From a checkpoint of a small transformer trained on Wikipedia.
Architecture: RMSNorm before each block, learned and rotary positions, no biases in attention or MLP, normalized queries and keys.
Training: a variant of SOAP for these matrices, 1199M tokens, 6267 steps.
Each number is 200 + 20 x the weight over its row's rms, rounded and kept within 0 to 999. Layers, rows and columns count from 0. The size before them is the row's rms in percent of the matrix's.

# layer 9 MLP down (transposed), 704x256, rms 0.401, rows 382-400, columns 128-255
100,191,184,206,247,230,214,215,213,227,215,216,203,178,215,181,219,197,195,215,179,171,194,227,175,165,219,174,179,206,208,214,203,202,210,235,168,179,164,190,227,225,248,218,174,186,225,231,201,184,200,213,161,179,210,189,208,196,224,208,220,216,202,189,220,183,178,190,192,235,224,191,184,179,202,193,190,185,197,215,212,178,199,219,191,202,174,188,197,199,200,208,212,193,234,180,192,203,178,179,220,195,182,194,179,202,167,192,218,211,196,225,143,205,192,198,150,221,205,182,176,212,204,210,208,198,183,218,182
100,219,215,195,157,197,217,212,182,189,233,172,180,162,172,188,148,246,163,205,242,199,224,208,222,201,204,207,235,175,176,213,216,179,200,197,204,211,213,230,195,174,213,213,207,217,224,201,197,173,191,201,182,212,178,233,195,208,197,226,194,188,202,221,194,208,195,192,176,192,214,222,195,212,178,207,222,191,200,199,172,249,181,188,191,185,221,203,224,183,213,229,208,201,163,173,210,224,190,180,196,215,209,237,216,180,191,185,177,214,203,204,216,174,204,185,173,195,217,196,160,183,200,198,207,212,161,187,232
095,195,229,204,220,206,227,212,179,188,211,201,221,165,189,206,175,201,209,186,188,167,204,227,252,220,174,194,221,222,229,197,218,167,200,176,201,162,225,214,220,183,180,203,184,231,211,234,201,182,205,204,214,182,168,202,181,174,162,203,177,202,176,176,198,197,216,207,187,194,201,207,200,213,190,174,222,216,192,197,203,221,179,234,194,221,198,157,199,176,222,197,187,170,194,179,205,178,230,179,253,201,247,224,196,216,191,197,202,188,193,204,215,184,178,186,194,180,217,233,201,203,209,177,209,186,171,199,192
105,188,176,196,211,182,236,194,191,183,221,181,207,226,214,215,199,184,216,181,179,199,226,208,165,188,187,202,211,148,196,219,204,163,218,189,184,224,198,199,210,208,215,189,186,239,179,225,206,198,248,172,233,190,170,193,191,216,191,210,210,251,197,228,198,173,193,190,208,182,175,189,205,192,183,202,241,188,194,220,125,183,186,226,206,212,201,175,227,181,204,203,218,207,207,207,218,208,218,210,189,220,211,193,172,186,191,211,209,208,187,189,192,181,192,189,241,197,180,186,198,188,209,170,218,244,171,215,240
106,163,194,200,207,207,206,206,182,222,187,209,211,210,188,205,201,185,207,209,196,228,160,185,223,171,191,205,205,192,225,182,180,171,205,229,169,212,173,202,220,156,216,214,216,203,200,190,192,203,170,238,198,204,164,171,187,195,192,214,202,188,230,174,205,186,255,225,213,210,157,219,199,200,178,168,233,216,209,222,185,179,227,240,190,200,192,211,183,228,207,217,220,198,229,179,195,215,223,170,173,232,216,171,204,201,192,195,192,202,224,183,163,196,200,226,191,208,184,205,165,167,252,186,197,189,224,173,201
109,180,201,187,215,197,200,233,193,221,191,178,199,188,205,220,179,197,213,213,214,162,212,184,192,222,225,213,196,182,241,177,192,197,183,186,193,157,215,192,167,208,215,200,193,227,192,181,199,212,199,199,211,215,170,207,193,228,215,202,183,206,274,179,213,188,168,210,206,218,206,214,224,225,161,193,214,200,242,198,161,209,170,174,217,190,203,206,177,215,159,185,159,207,202,195,239,216,176,202,160,237,183,186,207,164,176,222,203,184,227,224,202,206,201,213,210,201,174,177,194,211,204,207,224,192,204,207,190
099,183,193,209,197,207,225,204,214,211,181,196,160,181,191,189,187,203,146,229,206,201,191,207,181,221,239,199,206,202,264,250,198,189,189,179,206,196,219,185,239,184,232,211,177,169,202,176,199,185,203,199,200,216,204,215,225,202,209,211,199,172,201,215,200,225,191,223,187,213,186,212,197,186,202,163,149,196,191,188,213,213,227,196,201,192,162,197,205,193,191,205,178,149,209,190,226,201,217,198,189,183,215,210,194,209,179,213,145,173,202,213,196,164,197,233,223,233,213,204,195,176,197,240,236,184,237,212,204
097,225,192,142,207,216,198,213,194,215,212,213,234,173,221,238,214,203,229,195,216,147,216,191,203,215,177,231,223,204,216,243,179,205,171,171,168,191,216,204,214,224,200,218,185,205,167,208,171,208,170,232,184,187,192,222,224,203,185,179,180,213,192,218,188,211,213,214,171,187,189,204,216,224,212,183,174,215,214,213,213,220,227,198,207,204,214,192,198,194,236,206,196,233,222,182,180,211,219,190,187,180,198,190,213,187,216,218,233,217,199,193,203,199,212,187,209,208,202,218,189,205,207,198,195,217,212,224,206
096,204,183,204,190,186,190,216,233,173,224,189,206,217,174,214,172,183,150,209,219,218,193,170,223,193,189,220,214,209,206,178,191,203,189,209,208,205,233,181,163,213,222,223,171,182,244,196,198,202,222,174,225,208,161,211,230,187,199,206,242,196,207,212,199,207,191,195,206,187,248,204,216,242,188,184,185,234,200,217,162,228,205,210,241,228,161,197,193,188,192,210,199,205,182,204,198,178,237,169,251,213,208,175,192,191,213,218,218,226,217,209,204,190,216,219,219,188,190,180,159,186,176,197,214,192,187,198,206
103,184,180,186,184,279,215,151,201,222,169,177,164,226,193,168,191,175,201,189,211,215,207,200,220,205,188,208,206,201,203,226,202,184,194,204,173,197,180,177,213,190,241,214,175,236,223,191,229,186,190,190,209,190,206,175,177,227,222,187,196,235,162,163,225,198,213,184,187,178,167,218,213,189,187,207,201,198,219,168,233,178,213,203,169,204,187,204,199,164,187,168,210,191,214,187,203,191,203,229,201,202,186,201,191,173,214,196,233,213,192,231,202,218,157,223,187,200,195,187,208,158,216,188,208,186,200,205,205
100,204,176,229,190,200,237,196,200,185,219,172,179,222,227,246,215,238,204,176,222,193,212,192,203,146,192,222,192,208,193,207,235,210,193,172,185,203,190,154,177,199,167,200,200,192,213,160,207,202,233,196,220,221,226,232,188,207,229,212,178,225,202,212,212,198,204,164,185,193,212,191,172,221,166,184,178,247,196,187,200,191,196,218,215,188,217,223,182,200,200,181,211,194,199,196,209,203,195,213,200,166,196,202,180,153,225,259,185,191,171,223,199,225,209,220,184,191,206,187,192,196,172,210,223,220,224,208,181
097,196,173,178,209,209,217,223,201,187,199,203,229,220,199,205,184,197,219,190,206,197,181,211,207,168,204,176,209,227,231,183,208,181,215,196,168,193,222,216,174,205,196,221,186,227,177,186,198,208,200,191,201,195,215,207,231,169,190,210,226,223,188,197,182,213,216,205,223,211,187,199,217,213,207,243,197,195,199,228,215,237,187,180,205,191,202,213,178,191,155,221,179,194,208,153,209,170,209,235,211,168,200,186,184,186,205,228,194,191,195,199,180,203,207,160,223,217,175,190,251,212,217,204,189,228,176,218,186
099,229,204,208,192,194,168,188,202,217,218,197,206,238,229,177,191,212,198,193,188,212,207,199,213,161,224,180,210,220,197,194,201,213,243,191,206,209,181,211,186,180,220,210,185,200,226,224,202,227,200,233,160,198,183,217,189,221,196,201,167,169,211,165,185,192,195,200,220,206,159,202,174,182,203,197,189,159,189,166,177,187,207,229,192,182,183,181,183,175,202,224,195,215,176,164,205,212,201,193,183,200,198,203,178,188,222,227,225,217,208,233,224,197,195,191,209,238,213,226,191,228,216,216,169,235,192,212,216
099,240,236,227,206,175,204,217,220,200,223,177,218,213,185,183,197,210,237,188,207,218,190,204,195,180,185,209,200,210,184,204,202,210,206,232,211,196,218,199,209,166,225,191,196,198,192,179,179,216,204,145,194,189,183,161,235,237,229,197,204,229,222,183,178,224,202,197,231,202,227,194,147,157,198,230,172,206,183,208,186,190,189,176,192,187,206,175,204,201,228,173,194,216,199,201,225,221,171,236,165,236,210,199,222,188,191,209,211,176,199,203,161,191,184,200,200,229,156,169,200,151,192,186,208,175,187,222,211
107,204,196,201,202,201,232,230,179,210,268,208,163,194,191,191,198,194,197,196,254,205,170,169,216,197,190,188,192,195,175,202,198,181,167,187,227,182,188,203,183,191,177,196,210,225,165,194,221,215,195,195,203,194,169,211,204,197,179,210,196,218,208,184,198,179,187,179,197,233,181,224,179,192,225,222,218,179,156,256,184,200,198,186,215,207,244,175,217,211,199,196,187,223,186,189,170,216,233,180,163,206,203,217,197,217,197,205,199,179,164,197,184,176,160,195,231,223,166,195,188,189,204,208,159,199,240,210,217
098,219,181,195,230,177,242,235,185,214,209,190,198,197,203,217,190,219,222,215,194,203,193,180,203,200,194,190,228,196,194,176,193,176,209,195,180,193,196,238,193,208,171,209,199,213,211,175,220,188,210,177,190,202,220,190,211,203,179,176,174,227,210,203,196,203,225,156,230,213,188,223,211,226,220,201,179,209,203,204,196,195,177,190,173,175,200,205,221,199,203,158,185,228,210,201,212,209,227,203,180,210,185,231,171,205,208,177,191,199,215,214,199,189,199,197,202,192,221,201,171,198,212,185,202,225,165,203,237
102,217,205,218,195,209,194,202,189,208,213,230,202,214,223,211,199,163,195,235,209,182,185,214,158,225,197,229,202,215,177,214,201,228,182,171,196,190,181,206,190,169,207,188,214,213,189,229,150,231,226,217,193,207,231,207,195,215,226,179,187,184,200,172,241,185,164,225,215,183,175,173,136,232,227,242,203,183,210,206,190,185,189,211,216,213,197,213,199,199,200,217,175,261,226,176,191,224,176,198,222,168,230,207,193,183,172,206,219,203,199,222,205,220,196,198,240,203,225,197,189,190,194,197,201,214,225,189,198
106,193,239,194,198,178,224,187,189,206,229,189,201,200,171,182,192,225,245,180,192,194,203,185,204,158,200,198,214,190,193,206,204,231,206,172,194,184,205,198,232,226,207,187,180,244,203,204,210,190,232,228,196,197,218,241,194,216,197,206,214,181,230,190,179,214,226,187,188,202,201,224,184,197,233,210,194,238,206,209,206,190,207,189,198,188,157,185,179,207,180,187,214,163,176,155,179,200,169,136,183,192,224,223,180,191,213,155,222,233,183,207,207,194,167,184,221,220,216,200,215,197,205,212,237,184,175,228,187
101,186,192,184,168,231,194,196,176,208,186,185,216,172,173,184,213,212,218,196,218,194,199,236,179,233,188,149,223,205,207,189,182,189,210,153,193,225,187,162,176,207,213,212,205,206,158,194,210,208,223,205,222,190,192,208,208,195,178,193,185,173,171,180,194,181,187,197,184,174,177,196,204,207,175,219,205,189,186,171,196,234,177,196,191,197,193,216,200,180,258,184,222,202,193,212,221,197,147,243,226,208,217,221,206,215,181,188,207,219,240,220,174,194,223,204,230,210,195,182,192,207,185,200,235,220,198,242,200
# layer 9 MLP gate, 704x256, rms 0.501, rows 383-400, columns 128-255
103,229,201,219,202,211,192,198,216,181,231,198,192,185,199,208,223,172,247,195,152,191,173,208,215,200,210,211,208,182,201,223,180,177,193,238,178,188,199,225,179,225,182,200,201,177,186,187,194,183,208,208,225,206,214,173,176,185,204,169,168,232,212,191,207,222,197,213,227,217,209,227,204,190,201,211,202,197,212,216,226,189,171,185,187,203,202,178,171,213,178,185,201,184,180,226,192,202,181,212,216,196,234,209,210,176,223,180,213,184,217,187,181,197,190,170,231,221,194,245,192,215,226,171,196,197,177,187,229
103,171,185,184,200,192,210,183,184,187,182,163,214,223,188,177,223,187,194,162,200,191,242,212,188,188,213,177,198,173,222,204,198,198,170,185,201,202,188,169,193,236,208,160,176,189,217,207,225,218,183,223,229,238,206,176,187,233,180,185,201,175,229,218,237,213,222,197,195,203,221,200,220,205,195,224,194,204,185,188,194,245,213,188,243,191,194,193,199,219,230,186,208,241,191,213,202,162,192,172,194,172,223,188,192,149,163,206,191,201,209,208,220,214,218,183,164,158,179,211,200,203,189,191,195,190,172,235,196
104,197,177,191,210,209,158,182,214,198,227,227,203,196,231,209,219,177,211,191,168,211,218,230,208,223,174,190,172,193,194,195,203,196,223,199,235,201,229,186,202,187,187,195,193,197,169,214,197,207,168,196,172,188,215,202,234,216,168,214,228,206,223,174,149,187,231,217,191,202,170,209,189,166,251,191,201,214,201,171,198,228,214,233,237,223,190,219,193,184,182,215,195,170,197,205,188,211,209,219,190,185,216,228,164,217,207,196,161,204,212,200,220,214,195,188,164,203,204,174,198,193,205,231,174,198,202,203,208
101,172,198,204,177,237,199,194,215,229,194,217,201,175,218,186,238,205,188,215,197,220,199,196,245,197,220,189,189,222,208,203,183,233,222,223,238,203,200,195,184,236,187,211,203,218,179,198,194,164,191,239,190,175,209,182,234,189,199,187,150,226,221,203,222,206,212,216,185,202,202,219,205,190,198,229,216,235,224,191,207,204,222,201,192,227,192,209,175,174,204,174,254,203,191,199,229,223,168,229,203,157,199,210,198,217,242,177,218,217,181,211,232,173,237,236,222,195,199,199,215,188,200,207,209,222,199,213,224
104,192,172,205,231,229,189,189,166,215,217,213,194,202,187,258,229,225,169,212,215,198,170,210,173,212,205,218,202,218,188,218,179,218,185,226,160,224,189,203,207,212,214,142,187,207,145,203,195,198,208,212,199,173,213,244,200,197,181,225,158,204,211,220,194,206,231,218,222,242,186,215,169,165,170,231,143,229,203,199,198,164,198,180,197,184,168,225,179,218,177,210,180,209,209,173,192,173,192,248,170,212,192,211,207,182,190,194,229,199,205,177,209,179,182,166,182,189,200,202,159,192,208,206,201,171,190,188,195
096,221,200,196,192,205,177,211,238,169,229,203,203,194,210,185,201,202,243,209,190,209,216,202,224,185,172,193,220,209,223,183,158,200,237,213,219,169,227,205,223,192,189,206,204,221,175,176,212,181,150,233,166,179,199,194,208,189,189,178,173,180,198,188,220,208,177,182,182,169,181,160,202,194,183,204,219,216,198,193,217,134,170,190,196,185,212,184,206,213,203,225,226,218,203,166,181,204,187,200,187,212,213,191,210,209,239,228,211,218,210,210,194,207,205,135,188,218,209,205,197,192,207,185,183,219,217,208,209
097,214,179,207,161,170,208,173,201,196,211,222,228,199,197,240,214,208,186,207,216,214,187,207,210,235,181,203,201,192,190,177,203,209,179,213,200,210,199,204,198,194,187,200,190,196,170,222,193,211,228,190,229,201,185,215,180,209,185,199,204,190,214,196,216,201,179,216,210,207,226,198,208,212,214,213,244,139,206,156,220,187,213,191,177,185,209,210,208,192,184,236,217,169,205,214,220,212,237,164,218,200,190,247,218,186,173,171,202,207,219,206,191,223,181,197,235,204,224,197,193,165,221,232,212,207,184,154,206
099,218,200,195,179,234,199,189,200,232,194,177,192,169,188,217,215,207,200,243,171,196,212,219,200,207,208,183,196,201,204,202,188,198,223,216,188,198,193,223,192,177,196,184,228,217,189,207,228,189,174,192,194,233,169,172,221,204,192,206,211,203,207,166,180,221,207,187,215,180,199,192,214,231,194,190,176,219,178,196,163,204,233,211,192,201,158,186,196,194,181,176,151,225,202,190,211,199,194,203,209,193,210,200,178,193,234,209,213,170,253,204,167,196,208,192,192,178,183,199,176,183,246,211,257,193,197,165,202
102,214,170,236,214,183,211,213,206,214,161,182,208,173,195,185,179,173,237,198,175,184,209,191,198,201,203,215,204,208,177,189,167,203,205,200,199,215,211,186,178,213,188,179,212,209,176,200,200,194,202,207,183,185,196,187,154,197,212,211,200,206,203,172,200,192,166,211,187,187,229,213,207,201,165,206,197,212,201,219,209,203,189,213,189,218,189,226,223,209,185,200,199,182,215,222,197,201,215,202,207,188,178,209,167,211,213,202,242,201,241,226,179,162,208,221,181,185,196,205,217,223,197,216,205,209,205,190,217
093,208,207,193,175,185,246,212,185,208,223,269,222,171,193,221,199,205,187,200,177,201,193,233,210,184,200,195,206,179,191,237,233,209,195,194,211,151,178,151,165,192,214,185,190,226,168,167,201,205,196,206,191,206,205,199,203,185,236,197,212,217,200,187,214,204,206,174,216,200,181,223,210,220,206,208,179,236,204,196,198,195,193,179,200,203,195,207,183,187,229,198,224,199,212,190,178,231,224,218,185,210,217,195,178,191,223,211,177,189,188,178,223,203,189,199,179,178,238,221,215,207,228,197,215,266,159,161,190
100,154,212,189,183,207,224,192,214,184,200,194,215,190,196,208,184,213,250,210,172,159,200,192,202,171,194,187,234,201,191,181,200,225,220,203,175,208,157,201,167,179,238,209,206,195,164,215,196,184,180,179,231,219,207,231,212,249,178,220,198,197,179,196,168,195,151,164,196,154,187,198,166,203,181,230,198,226,192,210,245,204,216,238,197,192,180,216,227,204,207,215,218,187,228,213,227,171,169,195,210,221,196,211,212,201,205,217,185,218,243,212,234,186,215,169,199,214,198,175,234,226,224,227,206,198,194,202,183
105,200,215,168,175,174,205,185,227,214,175,179,175,208,179,200,186,172,211,212,214,218,217,218,197,212,201,217,190,175,213,171,205,274,202,188,176,207,203,210,191,192,188,184,241,187,195,226,196,198,215,183,263,205,213,200,231,156,187,189,188,222,139,211,206,192,194,185,193,200,177,181,202,206,199,191,210,177,196,212,183,172,202,239,213,204,242,175,205,224,157,164,239,206,164,206,205,217,184,182,212,194,200,193,203,214,178,145,196,216,196,185,166,203,163,222,246,185,225,194,181,207,230,212,215,199,204,164,193
101,202,196,165,200,229,167,200,222,209,194,171,222,228,217,207,187,199,195,190,178,197,171,233,202,202,200,199,185,179,216,191,160,202,235,170,189,178,213,198,215,244,171,192,202,202,213,201,180,209,194,210,199,218,184,230,197,192,226,187,208,186,189,220,180,200,196,217,180,222,171,183,211,215,231,204,224,195,170,214,237,195,206,221,195,190,203,204,192,180,185,222,239,205,168,206,181,190,205,197,207,200,174,209,200,183,192,164,184,223,243,208,207,198,168,242,203,158,253,193,216,194,217,215,185,211,171,201,194
106,174,198,187,185,159,192,228,233,221,218,174,215,214,210,237,235,190,190,179,189,165,187,201,215,205,213,197,194,222,214,171,215,209,180,165,250,238,229,222,219,193,166,230,173,212,203,210,242,232,253,215,222,216,170,203,168,191,186,208,189,194,171,223,169,189,201,203,200,214,191,206,189,225,201,179,216,198,196,196,222,226,205,199,209,253,223,190,148,183,194,200,220,200,188,226,185,214,211,205,188,209,201,196,192,191,154,188,211,197,204,225,204,223,197,219,183,216,203,227,211,219,212,214,194,174,214,218,204
101,182,187,204,183,179,212,194,206,191,206,189,222,163,203,183,151,213,183,220,189,228,187,196,182,170,177,192,222,214,203,218,193,211,219,187,182,216,191,194,178,187,177,168,220,193,190,178,214,182,167,216,192,181,200,183,172,221,185,188,194,209,215,172,176,220,201,244,195,173,204,212,185,231,181,211,216,208,247,189,200,218,198,194,211,184,217,207,197,184,210,226,244,188,209,220,180,202,229,211,192,205,226,197,239,186,222,184,221,211,184,233,199,205,200,206,181,208,171,205,236,191,177,206,199,235,172,217,160
102,237,195,224,173,195,187,170,199,204,125,190,194,180,194,193,219,188,192,189,184,218,171,221,155,222,213,206,230,192,195,184,232,204,208,192,191,200,192,176,218,219,171,188,224,207,191,209,179,206,206,226,198,186,210,190,208,203,216,202,198,210,177,172,187,209,223,223,211,217,236,234,198,208,212,205,224,233,216,140,181,220,193,244,223,203,201,232,174,189,222,179,195,218,234,225,164,218,199,163,183,203,200,195,174,197,161,201,199,192,183,197,193,201,197,192,229,179,211,209,217,199,201,161,184,211,189,196,181
100,205,179,171,162,161,176,233,179,190,192,205,202,187,203,221,209,229,243,176,168,206,189,229,176,187,216,186,186,208,224,165,204,194,209,211,215,213,162,175,215,179,180,196,195,192,225,192,202,180,170,178,204,220,204,169,182,186,185,230,211,205,177,208,207,199,198,212,182,162,221,214,180,212,238,221,218,187,204,193,205,227,213,174,190,227,196,187,200,191,203,190,216,247,177,197,207,227,199,179,219,189,196,214,216,215,213,200,190,207,197,169,233,207,209,219,249,184,198,170,175,195,171,211,214,186,219,200,196
097,205,222,214,206,222,187,186,215,178,228,187,194,221,199,174,187,192,238,215,179,192,204,260,205,192,172,182,187,198,180,219,181,195,206,182,184,213,212,218,193,195,215,171,207,185,157,229,172,198,198,223,207,247,192,202,191,212,201,202,210,216,165,213,198,244,192,156,207,264,152,223,178,207,193,196,219,220,239,180,199,206,197,193,215,172,183,203,195,220,167,200,198,215,181,221,244,184,183,195,185,226,213,191,180,202,211,203,228,212,206,199,188,216,175,213,197,171,170,182,217,200,229,207,204,182,206,181,238
# layer 9 MLP up, 704x256, rms 0.54, rows 383-400, columns 128-255
103,193,198,244,186,248,205,205,165,192,205,174,214,233,185,208,212,174,215,199,180,205,210,215,197,224,177,184,212,193,205,196,181,227,170,191,226,204,232,205,209,180,218,159,174,213,216,213,165,176,200,210,233,229,193,194,179,209,212,209,218,209,191,190,175,192,168,198,197,194,208,185,199,178,204,199,203,228,222,244,233,175,186,198,186,204,260,192,238,179,188,205,193,201,222,194,219,190,209,220,207,200,184,144,191,210,163,203,224,209,213,227,158,180,193,200,211,218,248,212,194,181,200,204,194,209,216,193,192
097,162,172,265,209,192,189,204,196,218,216,222,187,202,208,209,220,171,197,204,202,182,187,219,176,181,227,167,198,211,212,215,212,185,240,188,204,201,189,209,223,201,219,225,204,207,210,205,248,186,190,201,232,189,186,196,200,164,198,221,210,211,186,216,181,164,210,167,185,200,206,186,185,196,215,207,221,192,171,197,238,213,242,205,179,180,196,200,201,182,223,186,217,198,175,193,231,206,219,196,218,247,196,171,200,150,222,197,222,180,192,198,206,195,215,205,156,206,181,177,215,207,191,246,243,212,234,175,215
103,203,210,183,201,202,166,188,211,217,207,213,196,177,231,194,215,187,212,163,191,173,208,201,201,183,185,211,183,192,203,216,197,186,188,183,188,176,218,200,219,179,195,203,193,199,181,179,211,164,202,188,214,176,191,200,185,191,208,185,194,187,210,216,200,164,210,215,170,243,177,219,189,162,246,192,171,206,183,155,206,181,187,182,198,215,182,206,196,233,170,220,160,213,148,259,192,176,200,222,182,193,226,227,166,227,202,208,210,195,214,219,190,207,198,209,231,181,195,190,199,187,178,217,199,196,188,204,241
102,197,188,208,206,223,209,203,173,196,212,171,200,222,230,208,201,220,202,205,174,175,201,199,202,190,188,179,247,197,197,220,184,194,230,206,166,215,198,226,193,219,217,199,179,194,176,215,203,185,201,207,225,172,201,189,211,196,179,166,196,193,270,199,221,181,179,192,191,177,192,159,210,172,203,187,220,202,202,185,196,181,194,208,202,203,192,210,176,183,230,202,191,194,201,173,180,213,242,211,174,226,189,215,243,196,193,220,178,222,199,180,178,226,212,177,180,178,213,193,196,214,200,206,238,209,200,203,200
103,200,208,205,211,219,185,257,219,224,218,237,170,176,191,193,255,213,200,196,182,177,179,213,215,191,225,230,197,175,197,224,192,191,185,222,190,187,198,201,195,204,211,210,195,235,183,190,200,200,166,195,180,189,189,213,199,241,173,235,225,201,241,200,220,187,194,217,169,213,213,200,224,210,171,218,203,191,241,163,199,245,221,232,203,228,202,217,170,187,219,180,207,203,211,182,202,206,189,177,158,193,183,191,187,200,226,173,185,189,231,232,194,191,171,193,192,183,181,173,194,225,196,174,190,204,233,214,222
096,197,184,188,217,189,176,207,227,175,211,190,239,219,144,209,183,188,214,194,191,178,190,192,208,179,188,191,189,229,175,187,203,197,191,193,214,162,199,215,209,207,191,191,172,200,203,218,174,187,198,212,203,198,228,180,236,197,177,188,234,170,196,171,181,182,210,187,188,196,192,193,218,198,182,214,198,191,209,193,202,194,206,214,197,211,225,157,195,192,230,191,212,217,183,157,191,192,176,188,185,197,223,161,215,151,197,201,210,209,198,146,207,231,213,160,167,165,199,254,189,211,190,168,236,214,195,155,188
100,192,201,212,198,182,224,232,228,202,193,208,174,181,185,174,170,201,191,189,177,247,173,192,199,212,205,216,184,190,171,202,190,175,202,193,216,186,227,167,195,220,174,200,178,211,207,201,220,223,223,204,218,211,213,178,202,181,213,209,231,191,169,179,236,235,177,177,197,180,220,204,215,215,237,200,167,197,164,217,204,172,202,214,197,197,166,192,170,210,206,225,207,208,192,202,211,190,206,217,185,204,196,202,191,230,212,225,177,167,200,223,188,212,203,207,188,216,171,170,206,186,173,209,248,196,200,205,213
096,203,196,199,171,207,196,203,154,182,210,193,211,195,179,223,210,207,205,204,199,200,198,199,189,193,205,208,196,212,215,194,166,215,207,190,211,196,186,228,197,221,203,198,208,210,172,217,209,178,136,206,182,203,206,228,186,200,206,216,215,191,217,228,204,159,211,195,187,201,191,199,210,220,193,198,222,196,181,207,213,177,202,187,162,161,191,182,212,191,218,238,199,194,229,218,223,224,175,191,181,183,201,221,192,206,237,179,216,165,178,239,180,193,222,185,222,208,181,207,194,193,182,234,206,201,199,197,177
097,201,213,190,185,144,205,166,201,176,190,216,237,206,192,233,199,183,221,220,206,200,205,179,211,211,219,160,221,176,203,218,196,198,187,204,208,188,226,206,198,159,226,207,197,222,205,164,204,197,219,183,183,212,194,161,216,194,188,176,161,198,170,184,195,161,217,192,214,173,187,226,196,212,197,162,220,146,193,207,224,206,201,234,180,221,194,206,229,181,196,211,237,172,205,186,173,190,181,194,186,168,231,185,242,222,173,187,170,187,182,226,193,191,198,181,189,195,187,197,181,190,181,180,221,186,193,187,203
097,193,194,199,184,191,182,211,168,218,163,230,202,204,188,190,192,219,214,206,202,173,174,222,199,189,191,187,253,213,192,209,154,233,192,193,201,219,201,231,199,224,212,182,210,168,228,235,213,214,224,186,209,223,190,191,182,208,175,224,186,192,210,190,205,200,209,214,191,208,208,245,241,166,183,211,191,190,189,252,212,196,231,189,186,217,188,201,202,182,231,219,177,217,196,183,211,225,240,202,196,203,220,225,184,197,150,169,180,202,204,181,175,183,217,224,201,163,207,190,207,183,197,231,227,197,204,161,211
099,200,176,187,227,242,236,219,219,207,183,191,183,204,185,219,185,187,198,162,141,198,211,169,161,247,204,214,234,167,208,207,214,239,188,198,192,163,236,167,199,139,215,160,164,221,207,187,203,206,233,224,202,230,210,201,171,196,204,238,211,181,196,177,200,197,196,215,166,220,235,153,186,238,215,212,207,214,223,165,232,194,199,213,183,210,227,197,218,214,213,188,202,218,182,193,175,208,219,203,194,184,200,222,195,205,169,205,187,206,199,212,195,217,183,190,198,206,200,190,190,226,206,176,216,232,218,205,216
095,202,215,206,200,195,216,223,198,180,192,201,218,223,190,208,180,218,183,217,192,184,196,163,212,188,165,212,238,183,165,215,213,222,226,204,225,198,190,233,213,180,195,220,194,200,166,211,180,214,203,235,198,213,206,184,214,185,226,198,190,220,193,226,232,204,212,184,136,158,178,208,190,219,176,241,205,187,170,193,194,217,198,197,201,179,217,197,174,185,208,169,198,233,193,223,168,232,183,216,199,191,195,180,213,215,197,164,196,208,196,205,223,215,197,217,233,287,203,192,253,215,221,165,219,210,202,181,192
098,193,246,187,189,194,196,220,194,180,173,189,209,192,205,208,169,186,255,224,232,217,205,194,191,191,206,166,199,192,227,204,229,196,186,218,174,230,146,174,183,139,222,209,167,202,208,230,194,184,210,213,185,228,214,180,191,206,177,204,194,202,251,199,169,229,176,177,196,218,214,209,191,181,195,219,201,205,209,180,213,188,199,195,177,241,188,201,205,202,219,191,195,239,183,191,220,224,168,178,186,210,222,195,247,200,187,239,187,200,236,212,185,183,191,182,221,229,213,178,211,186,185,179,195,164,232,196,179
103,163,199,171,182,229,203,203,213,215,205,206,198,187,222,195,177,191,225,223,180,182,214,183,193,209,198,182,189,204,239,198,174,174,185,205,191,184,171,195,189,225,217,210,195,224,187,185,161,184,217,239,206,200,200,187,188,203,150,211,222,218,202,198,175,187,221,195,209,224,187,184,217,186,212,172,220,214,201,200,215,167,205,166,195,178,183,177,186,190,171,195,168,168,203,188,212,194,223,189,233,196,198,203,228,197,192,174,246,174,212,189,173,198,188,188,195,171,207,196,170,196,180,214,156,219,218,192,214
101,189,197,220,210,192,203,174,206,183,203,230,211,209,202,206,198,175,188,204,225,190,196,229,202,171,228,188,220,213,194,184,194,225,173,199,178,196,194,223,216,227,238,232,183,195,162,205,212,180,192,226,195,211,195,218,182,225,191,194,175,211,218,156,187,208,223,228,215,198,168,193,210,180,197,184,182,211,165,195,210,212,233,177,215,164,181,199,216,223,195,190,193,200,222,169,196,215,197,213,190,196,195,177,230,191,214,190,239,252,185,199,162,243,204,214,201,230,208,179,176,200,178,196,182,209,226,213,187
102,184,191,199,189,210,206,198,192,182,191,214,208,171,182,231,218,229,192,244,230,200,204,204,261,191,196,239,178,167,177,218,201,204,224,225,222,192,207,250,182,213,230,206,192,220,170,190,179,208,199,194,219,201,221,208,163,228,204,225,194,222,208,198,199,167,232,203,197,204,175,136,202,203,188,203,168,215,190,194,181,204,164,194,205,193,189,237,208,206,182,201,166,185,201,193,203,200,226,182,214,170,193,176,185,159,223,223,201,199,222,189,192,203,198,209,208,194,222,191,205,182,212,173,196,213,239,234,192
105,219,217,217,198,182,177,180,174,184,188,181,209,178,203,161,172,199,179,195,232,194,219,252,207,192,184,202,163,218,183,171,224,248,203,196,223,172,210,202,194,185,196,200,217,185,194,225,190,229,204,189,220,205,181,216,187,220,219,186,195,222,240,203,215,192,237,211,179,165,187,222,185,202,211,186,195,179,249,215,196,203,177,220,214,132,187,196,208,199,218,216,249,174,192,201,202,197,224,196,173,178,193,165,196,206,182,200,180,213,214,211,198,224,197,179,201,215,208,204,217,165,203,215,148,217,230,239,209
098,147,181,197,170,183,195,173,207,206,188,232,200,154,210,214,226,227,220,183,194,183,204,219,187,212,206,202,202,209,204,179,213,196,195,219,211,196,145,222,213,169,217,250,217,176,203,197,207,208,197,150,211,183,209,202,159,210,200,225,187,194,169,196,187,200,174,205,156,149,194,227,199,175,212,204,191,177,204,219,185,184,193,201,214,202,193,198,184,207,226,208,209,190,207,192,213,213,209,239,218,169,205,184,202,184,190,179,209,195,196,180,181,205,220,208,199,188,241,218,185,208,165,181,198,182,205,196,186